config.yaml
num_key_value_heads: 2
vocab_size: 4612
norm: "layernorm"
parallel_block: false
init: "trunc"
init_std_o: 0.0
learning_rate: 0.00435
beta1: 0.95
beta2: 0.95
lr_head: 0.00758
final_lr_fraction: 0.05
batch_tokens: 32768
max_steps: 4462
Each number is 500 + 40 x the weight over its row's rms, rounded and kept within 0 to 999. Layers, rows and columns count from 0. Numbers have three digits each. The size before them is the row's rms in percent of the matrix's.

# layer 7 MLP down (transposed), 640x160, rms 0.104, rows 112-120, columns 0-159
096:491585520509508494537530531510445464522512468521510561490504479500484497526530525461557424527392464453488515540516488584490483572428489424456511541556471426513479554545524531473502522482547491523311517500519577503466483537479494458503483561476466555511424516474514492553462523475497472491496501471490429483557501523521512590491470501487512537519578543533520438406485510423532521478475523460546558538482519477506554526458488483514466479580475525509487473493480497492493505454457481
101:427521451527547472482522437465506476478470474483452459496453495498492520544462464540487536506582486586488432478552460508492512505502495548489540544475443455564469521523558469459502464540436512431476518505453486417462469471577492457452508412474525551486448531529550453479494534519501506494454468522467568490514534477506472493510503507504559515628479465469494487485532466503524467457508536446553468450521482573547547484548437554480468339493512490486476484536528552570513520509501443
097:479490479498482467440514511463443473479491482495477527499527515531517487485482526509492517442437496415453476462532609497474446441490519452511547568534516532495557461570505432519480506506506460467475443478523513517490512580484475527477503576530519530500584591401516458428579499528510535536476539507480436411522449560502542505473564502449459543506457559595525506594493497530509456517508514456468516428472510451477421495498552508500481575491502545518515534439552488467561476506485470
099:533504497546467529524568485470503520576453471474428520478509478475533480472443506517553448555540458546469506455521486527511496434481473442553538533517500532496523462463502492528498478513451475491442474532448562523485541501530496481533475616558464460472501465514486607497493561491479506469515469490583441477530557549418494455519513521486499447484454480601548448517492478457505571496445445500479462490453481503475499476502511552579478524510529533495505444530604455597592476489565451
100:465538505492480476483414491466517488501532584460503501443542476507511489496420488504508449523415530469470567546498512461566498536495521444514530537473476540498546538549468466542559514471503547534392518509479461587455459474457563519504447449492454504556560462483488470514540506545445542450525474520498562510518441522521473485501437486476421521520480560566544515494482423447494503406512537492490514479459477486529433510465529496415443525530434592588511569468485491481507515537472526
116:468489438540519402443593477473491455501462515553500537530525512488490440480556548508522523495552488529537417454531516508540495543512541451490492521582542495433534469434544482494532553479511529489448589525452458589476472560525573495489511420493484514482553572455501499507496509527503512478441542496565496528544494490552443492444587485450498467458434568497450523439496539545545523536493474522517540510483511456516494506574464427435545485513500457452472528533511539503533525509543584
116:392555480531525556452473533522464450499502499477469504446504534534530472559540509549460558554460513499502417501536486471516546432535468479466457530525514467543510445574512521428622404515525487522540526533539487467570466490450528511529513528536549558492587507537543526471472492518485506524469514506479454544515573506535485510550483490527464511545512519568491601450498499490493441530519433519537582476472400508473524489502413519525543486557520483491433469469467493453445492517478509
091:499545502482443467473536548445517516528470484451473510503416474511499553545533527512446489557475541568558505490478500508531529456560506450461531518425505591507538419513527513531434489512425583412544471522507522464497615509527586521468532487510475518502574507526509496459565454410481455549418489461456486460485490465518534457549534515504485444486532471457529486478538557533453500507520513557500556475497517496547438466490427523533559441506487526501560480561539478490440442502532507
105:482464520548480491469536599419499480488518532541428576492503560520521499443530523532492499488514473430487489479454497464531488484557514593492480473450448549487512529524469503494454588516552574456601446507571504473518466515493472502505526464512422478474513486489475540547508513490532497473526477527531484473481518546539528537498554479473480449519394502470494450537466469490483488591576541539449508509438479459468551472477504583461484496429564499566523452581488565575566484514528510
# layer 7 MLP up, 640x160, rms 0.118, rows 113-120, columns 0-159
093:470422491484521548475509519457465482505457506544566435435478541423485465482478549511433444477497436542551523531491484482500494467516479450500456524494523533543470417469476491563583505513570530474567482470488556503484488497509516487543477458459548466543530549473464524523507470568537503482469456473497514436597434462456393422458527583544502562538528491488412475466516509485559522523534502457480492582474530524439428506466441478537439455560445499512489487541518495556515485515512516
093:503505509483473469556495396497456503496562521527557486518576511507446552469558444486444562462464524510497485548492494471487526432531535497488514510427527547439506465379487459525475452481492513538473551515446465588538489488595478560501533447609450480449471524452480513537508448502534544493491481491587469512500532462516558454562477542497450511609485474538513474518526498492544540528488527546537503570503555478486518487533506552502479561472488548526557431485481536582505498470525497
098:456448497550432508405462537493555491450533513482499494555513516554436509478549580479429546541496470461471527537429564574538563493596502514462440529485538456520480471491412475474489561481516509490566426536512492526500590516509512528452460525495456545492496507504496508483454536508535469528486429494479453501499509480538507514490529510508475492534534465470550454516489547510410520547421571484528477463497492513481474599507539481474498437534583499503508468485515551521446473629507492
099:479519494520520414495559535626540551514548473531470554490507447518543462545577453540494523510549488473528508531514436563526452491542519464564513542467497526563472540528502487543387467477468416490483514499538526455489471501448487469444474514441547490455516500457526477441497478547543515506543492521512444521543479569477566532537541559538495531511469499506445498551456541570457466511500470516506391501553484527418492451542515459507513510459475459506394503531547480533427510526490470
102:503531486534480469492494500547494527464431504547534481562519484517490430549495546537511635491448508471456474462535485486541475499474469513488472580403447526503453575534555520507474566513536550478515433507547448463453549472521547503486489433497510465507479488535442467424510469579542489440486500576503498560542492489571572451460534539455504439531567568486477470558552463464503597514498528441509493533491469505425493510509578511539513477507520522457474492512458524470473486477422487
112:502458471469450504470550495554486531515485538454457497487514415436510480507397474480507502561465556444523465551536497487481541525446499512546532574427496517515479502510551551410480506555437495551467472460536457549565485513497487495532540452499518472492437477457458478445524549477512516449516585441540456527470493589539474428443481519477516462523512497526461519461491457487497440574531568606506518512475511544502516515454409456528500541515597535515481555537449515530532476521505552
089:501416523444402494501535484443545489493515493560536459479504524520472466523495501469449483521497497565592507540561514483531507468522526492477457519477605508517428497479464511432535454456502433535500474433597493495500503553510503486455496502468499503467443485435505516504500554550481532457536480495538509544499566482465476582453405455450567522439465490589510533513554578426556548516497506506438491475472505565449488525459452498441508489464545566508498575482502504487497516548462439
108:451510432458519500513509435440610472458548484514508484476470524504463519501508476489469491502473422481551562514493422459539463488523473471486555502527519439519491458495541459447541444504539572498547510572466514527468495493523453538537480500515537451503450474511480506427509500514559523446434478483553542516457524486521493441456500556471498539507533547539447481428435505536454509551417459513435482496503514523549507399553570486581437468468456531509450491530577532607454513490482457